config.yaml
n_layer: 12
n_head: 2
norm_eps: 1e-05
tie_embeddings: true
parallel_block: false
init: "normal"
optimizer: "soap_variant"
beta1: 0.95
steps: 5782
Each number is 128 + 24 x the weight over its row's rms, rounded and kept within 0 to 255. Layers, rows and columns count from 0. The size above them is the row's rms in percent of the matrix's.

# layer 3 MLP down (transposed), 512x128, rms 0.16, rows 237-261, columns 0-63
size [103  97 104 100 100 110 103  96 100 114  92 123  96  93 107 107 107 113 103 103 108  96 103 111 110]
[[140  96 131 125 144 120 137 131 116 157 107 127 169  94 101 143 116 118 142 122  92  95 131  54 142 104 118 130 165 126 139 112 124 168 109 130 102 138 126 157 141 128  88 180 105 112 127 146 174 137 149 102 113  94 124 143 137 134 123 159 147 144 116 149]
 [105 177  95 113 111 142 105 144 126 106 152 111 200  88 123 110  91 135 137 135 117 118 159 117 108 151 169  77 100 144 139 140  91 140 136 134 121 156 110 150  82 106 141 138 121 138 152 151 124  86 155 151 114 123 138 143 113 165 143 111 131 155 143 128]
 [154 147 135 107 152 147 160 103 128 114 126 104 130 142 148 120 113 117 104 162 138 147 180 147 155 146 103  90 120 122 107 142  99 119 125 118 177 113 164  94 103 125 128 108 124 152 194 161 118 149 140  84 141 142  85 147 151 114 114 164 123 127  87 117]
 [145 140 117 144 146 142 135 127 137 122 156  67 130 129 125 171  90 138 109 144  89  74 129 102  83 106 115  96 142 126 132 151 153  95 119 148 143 166 134 119 131 135 119 121 169 129  98 127 139 165 144 115 148 114  86 126 126 111 159 147 111 124 152 114]
 [135 137  73 139 129 126 177 119 175 116 161  99 125 110 145 115 140 149 104 109 151 114 118 130 101 161 106 116 115 102 123 107  89 135  92 115 127 150  64  99 116 122 154 166 149 112 147 116 102 112 114 113 135 116 141 126 108  98 160 124 108 134 109 152]
 [146 136 154 132 114 131 131 116 127 136 104 101  80  89 117 140 155 123 157 100 167 163 132  99 156  94 140 104 115 111 124 131  91 140 101 110 129 129 118 131  93 213  84  92 139 145 125 102 135 160 144 131 111 115 152 132 148  70 128 158 136 118 119 101]
 [118 114 124 130 155 108 128 101 139 145 129 118 123 157 150  41 116 133 129 161 134 160  92 125 135 118 129 128 110 115 110  99 120 165 102 136 172 137 137 105 126 133 128 140 103 157 144 158 100 101 157 164  95 130 137 162 107 137 162  90 146 129 106 154]
 [151 132 142 122 112 142 149  64 129 181 116 175 134 161 133 177 144 138 131 114 102 136  96 168 133  91 139 123 159 133 131 114 125 130 149 120 151 156 104 111 115 127 171 138 141 139 120 101 188 160 119 173 148 132  93 142 137 160  97 138  91 125 107  80]
 [120 119 164 112 120 164 108 118  77 118  63  85 130 118 118 105 165 124 122 156 109 138  99 146 112 127 138 140 105 149  87 104 147 145 149 130 127 127 124 189 131 131 132 177 182 103 145 159 112 121 144 136 163 115 139 135 144 167 169 132 117 150 109 168]
 [147 133 127 114  76 146 118 165 169 134  91 136 132 110 136 117 114 148 130 141  92 136 100 125 135 114 128  77 114 139 121 103 150 117 125 135 111 123 116 108 151 104 104  95 105 183 118 130 125 150 129 163 132 161  98 189 157 101 129 148 136 113 105 162]
 [181 120 112 157 113 136 158 147 129  88 113 111 172 119 125 128 175 133 127 135 123 129  88 130  98  93 124 117 147 162 191 100 177 123 131 142 108 116 103 180 134 114 131 155 113 103  95 122  50  89 145 152 163 140  98 115 144 127 133 117 163 113 159 118]
 [129 109 133 135 167 115 149 114 172 160 125 177 127 142 159  89 129 141 105  97 141 110 129 119 146 131  92 139 106 105 137 146 176 130 148 128 164 104 107 105 112 113 138 174 152 124 141 123 127 150 112 151 132 119 105 131 138  66 130 124 120 107 112  96]
 [163 134 143 153  78 135  68 144 105 167 106 142 110 141 159 148 113 131 127 179 130  90 125 133 127 135 148 113 123 136 149 136 171 123 150 146 114 116  95 151 153 110 121 105 131 119 125 151 112 102 130 114 119 111  98 134 117  89 118 115 106  89 164 138]
 [174 151 106 155 164 112  83 138 112 153 133 128 108 148 140 111 102 148 122 145 178 134 116 136 148  68 118 124 122 126 186 118  93 158 134  56 141 162 104  98 107 154 149 129 138 103 154 108 122 120  97 116 152  99 120 133  84  74 135 121  86 146 144 120]
 [111 154  83 164 147 170 152 140  41 115 147  89 148 156 159 122 122 130 153 152 119 162  56 135 115 147 107 117 131 164 106 108 147 147 122 111  86 133 133 113 145 103 105 129 143 141 113 168 163 128 155 147 183 159 140 102 127 135  99 135  95 137 132 157]
 [108 122 155 127 173 101 155 106 172  92 145 117 157 136 131 116 118 143 120 148  82 130 151 110 168 155 145 175 122 113 149 169 152 140 104 155 101 144 101 121 142 171 138 141 119 158 121  92 145 105 113 121 128 157 138  93 133 125  85 111 108 147 126  87]
 [ 68 128 130 172 151 104 141 122 161 120 130  88  98 100 151 141 126 155 158 128 120 121  87 147 118 135 135 130 153 137 134 111  96 140 161 130 164 160 159 130 151 122  88 106 166 113 163  83 108 166 111  52 151 141 129 136 157 141 161 121  84 126 157 137]
 [127 136 103 159 104  71 101 125 147  82 137 100 173  98 119 127 103 117 138 102 154 118 122 143 135 123 139 158 126 152 146 117 147 129 120 140 113 161 121 120 126 106 158 111  98 169 156 125  88 137 182 156 155 164 124 129 140 124 103 129 131 123 125 107]
 [ 99 178 110 133  87 118 136 138 110 125 185 111 146 136 138 109 119 128 130 121 173 129  92  96 150 124 123 118 138 129  93 109 113 107 159 119  95 149 160 121 106 124  95 110 119 131 137 121  79  77  94 148 141 135 127 163 116 131 190 134 129 179 114 137]
 [114 130  87 130  87 142 169  87  76 155 109 148 131 142  93 143 138  68 114 131 135 138 150 105 123 162 130 123 103 120 105 124 123 148 154 107 141  88 147 112 126 133 124 114 139 124 147 123  99 163 139 126 101 164 117 120 152 145  89 139  99  74 150 146]
 [149 124 144 123 116 141 118 128 142 142 129 123 101  83 118 163 111 106 116 127 113 105 146  83 126 124  97  83 129  99 173 114  99 159 121 131 148 107 150 133 119 132 190  93 126 117 162 132  95 135 143 112 144 145 156 161  61  92  85 138 137 155 128 113]
 [129 144 145 137 156 108 120  89  84 136 106 128  91  92 139 122 118 190 101 114 116 108 150 124  99  94 135 147 135 104 122 113 121 115 178 118 140 110 128  84 142 132  89 143 147 156 171 157 112  95 137 129 112 120 110 138 147  62 165 121 116 109 112 139]
 [143 194 137  98 134 161 106 118 111 128 178 115  92 101 129 134  89 167 134 147 156 127 157 138 127  89 126 117 154  72 130 155  97 130 135 147 126 138 167 124 151 168 130 129 162 131 192 120 162 106 124 118 125 129  74 136 134 160 128 142 133 133 110  86]
 [136 110 116 136 180 169 129 193 126 132 158 159 132 124 104 116 123 112 123 119 107 134 120 139  74 129  77 130 137 144 140 111 125 111 147 156 126 108 124 152 126  89 156  91 135 127 148 152  68 115 143 153 128 114  67 168 143 157 146 142 163 136 132 184]
 [136 130 110 146 121 147 124 150  95 110  97 107 117 127 139 157 145 141 116 124 130 112 170 160 111 157 116  81 120 176 111 109 144 152 129 149 130 170  76  81 162 119 134 127 110 152 117 153 181 136 136 165 150 148 107 121 129 143 177 105 138 123 134 122]]
# layer 3 MLP up, 512x128, rms 0.178, rows 238-261, columns 0-63
size [117 107  97 105  92 101  99 101 106  96 125  95  99 115 123 108 117 108  99 107  93 106 105 106]
[[ 96 119 131 106 125 118 146 135 110 104 156 134 144 153 154 173 114 135  96 110 159 113 130 106 112 109 136 131  95 161 115 111 146 140 108 145 135 133 112 128 152 140 143 137 119 131 190 151 114 107 141 176 162 120 167 102 147 115 126 127 142 166 123 140]
 [133  99 132 102 167 165 103  85 124 130 136 161 140 113 150  89 130 137 145 139 136 157 123 104 131 108 148 134  70 158 137 150 135 132 143 119 103 156 102 107 123 114  97 122 127 115 160 106 136 144 115 142 111 143 121 109 109 119 102 173 118 111 178  86]
 [107 106  76 116 141 156  90 161 147  68 144 130  83 130 150 125 106  73  87 110 128 112 112 125 108 114 152 147 123 141 132 111 122 176 129 144 144 125 148 150 166 180 153 130 135 130 100 122 155 127 124 130 108 152 111 119 103 128 157 156 126 177 163 109]
 [ 98 156 137 131 139 141 130  97  89 118 107 127 160 129  89 124 121  77 145 133  84 192 161 165 129 160 134 121 165 143 130  92 155 115 110  94  99 130 128 123 142 128 174 116 122 148  90 180 122 116 120 128  87 120 148 121 148 149 133 103 125 132 120  60]
 [110 166 104  97 143 108 154 152 136 114 180 151 126  98 106 118 101 152 151 106 114 141 118 105 151 144 115  78 126 126 136 113 124 101 159 125 122 145 117 118 175 169 144 117 108 155 112 131 115 134 116 158 147 117 134 110 151 124 116 141 141 136 149 135]
 [149 147 130  93  81 137 144 135 106 113 127 124 141  80  89 130 177 129 159 150  94 137 141 109 111 104  90 113 106 128 140 154 152 122 157 130 122 120 116 164 131 131  85 124 102 124 102 108 136 157 126 149  70 131 100  67 105 184  87 130 136 156 159 137]
 [164 155 162 116 167 123 129 153 108 125 135 150 191 129  99 117 148  92 128 135 155 131 101 160 134 133  97 132 138  92 133 144  90 157 124 132 145 144 110 141 141 143 143 146 137  93 123 162 132 124 103  96 145 112  84 131 137 160 111 115 122 121 119 124]
 [136 168 146 141 104 104 112 167 143 155 138  96 161  62 138 147 111 140 106 112 177  94 115 137 136 104 110 124 155  78 130 135 113 143  91 136 132  95 127 130 161 117 115 152 192 106 110 126 140 119 171 107 134 140 153  96 143 148 136 123 137 158 127  83]
 [118  65 103 169 149 136 165 117 124 104 121 131 156 162 112 123 131 114 130  88 158 118 125 121 133  98 156 102  96 142 136 138 127 111 107 170 139  73 130  67 141 139 114 169  91 146 109 146  89 156 159 132 123 105 124 140 131 126 143 190 100 116 143 113]
 [106  77 116 138 148 146 124 134 141 139 164 125 130 112 109 162 151 125 152 145 117 142  92 112 157 120 118 136 125 129 124  98 134 128 146  94 148 117 101 150 162 136 120 114 111 120 112 123 140  97 139 181 111  85 120 138  98  87 141 118 149 102 111 145]
 [169 112 151 124 119 107 153 112 112 101 124 174 117  99 103 153 169 100 114 135  76 116 101  95 174 152 123 182 122 110 174 141 120 129 129 139 173 159 149 132 127 146 111 114 106 105 120 128 123 159 103 103 143  79  93 156 133 123 124 106 142  82 141 142]
 [100 103  87 137 117 126 163 131 147 129 116  82 107  92 140 104 107 112 101 108 141 123 131 127 122 140 194 137  90 129 121 130 124 169 128 110 104 166 126 141 171 140 153 107 126 113 160 142 152 122 105 136  59 129 170 143 171  96 118 153 137 175 131 142]
 [ 99 128 135 225 119 106 100 106 173  80 116 173 160 155 121 132 125 133 116 156  91 158 107 125 144 144 112 148 144 126 136  92 146 136 148 113 120 141 112  76 144 127 122 134 102 124 128 181 145 110 121 144 102 123 162 165 109 133 156 104 141 128 163 133]
 [178 102 113 118 106  72 118  80 119 125  80  89 126 106 140 138 122  88 119 115  80 151 131 123 127 115 121 119 102 124 129 143 140 131  94 128 144 135 109  90 128 153 184  91 132 128 119 176 132  81 161 135 106 144 151 131 123 149 137 104 135 110 125 125]
 [198 110 176 119 159  91  77 103 110 129 113 192 142  89 154 127 118 130 119 183  81 112 175 120  85 135 140 150 135 141 138 117 160 116 122  91 147 146 104 111 107 116 180 150 101 132 109 178 124 144 116 146 145 137 131 145 138 149 112 106 151 116 107 123]
 [109 113 122  52 107 129 100 164 158 121 114 130 125 151 157 115 137 131 147 126  95 139 133  82  88 129 147 166 157 118 103 130  93 143 110 129 147 111 108 115 126 127 121 131 124 114 151 178 135 156 124 146 137 110 152 131  88 141 151  97 127 153 142 143]
 [150 142 118 154  87 114 107 110  85 123 124  98 113 115 134 103 131 135 127 134 135 132 124 115 158 109 113 144 106 148 149 117  94 129 114  94  91 118 144  96 138 114 140 120  95 124 141 140 111 127 193 161 110 156 159 163 189 130 124 174  88 134 182 130]
 [103 131  83  88 115 172 143 129 148 121 140 130 106 121 144 146 111 118 148 112 142 139 151 144  98 119  96 151 134 128  72  98 140 136 118 120 131 143 129 150 107 113  90 123 132 150 120 148 134 135 105 166 134 138 180 138 105 152 139 137 104 123 103 140]
 [154 100 114 144 120 119 109 130 122 143  94 124 114 115  90 119 121 110  84 134 105 117 133  75 139 113 100  42 131 139 113 156 166 133 128 145  70  88 170 135  96 139 131 133 163 161 144 155 158  76 116 165  97 116 103 174 116 164 128 141 155 101 141 108]
 [113 169 122 145 127 108 112  70 103 131 121 129 142 109 138 102 123 165 170 137 169 167 135 154 165 103  90 127  99 144 127  88 155 123 157 124 145 128 138 126 148 145  83 167 105  88  79 130 131 149 136 162 120 100 152 107 129 146 109  98 125 127 113 166]
 [166 138 147 147 148 132 104 152 172  83  85 134 135  90 138 119 119 147 117 119  92 105 148  98 152 138  77  97 113 120 154 138  99 152 133 108 108 134 116  90 123 154 104  90 105 180 115 123 119 112 107 142  89 143 135 148 108 128 124 108 106 142 129 140]
 [132  72 163 122  79  86 149 104 106 146 153 143 112 102 129 107 109 119 116 152  88 144 117 119 174 105 122 116 110  94 134 124  73 113  94 128 100 177 147 132 128 108 119  96 159 120  74 101 137 136 194 135 132 155 126 151 136 122 114 126 123 135 134 141]
 [121  88 156 174 109 127 158 136 106 158 121 107 139 149 103  90 150 133 110 113  86 155 117 129 131 145 167 132 124 105 158 115 122  68 123 170 140 166 149  77 136 103 135 121  99  65  83 148 114 132 183 125  86 149 145 143 127 114 137 185 128 137 157 129]
 [136 129 117 141  75 125 154 141 114 175  96 148 104 121 146 144 136 138 119 132  87  88 149 112 167 162  85 101 122 108  67 168 104 154 157 150 106 169 101 129 154 174 118 145 102 118  77 123 126 112 142 146 145 138 120 145 123 149 131 134  87 112 116 170]]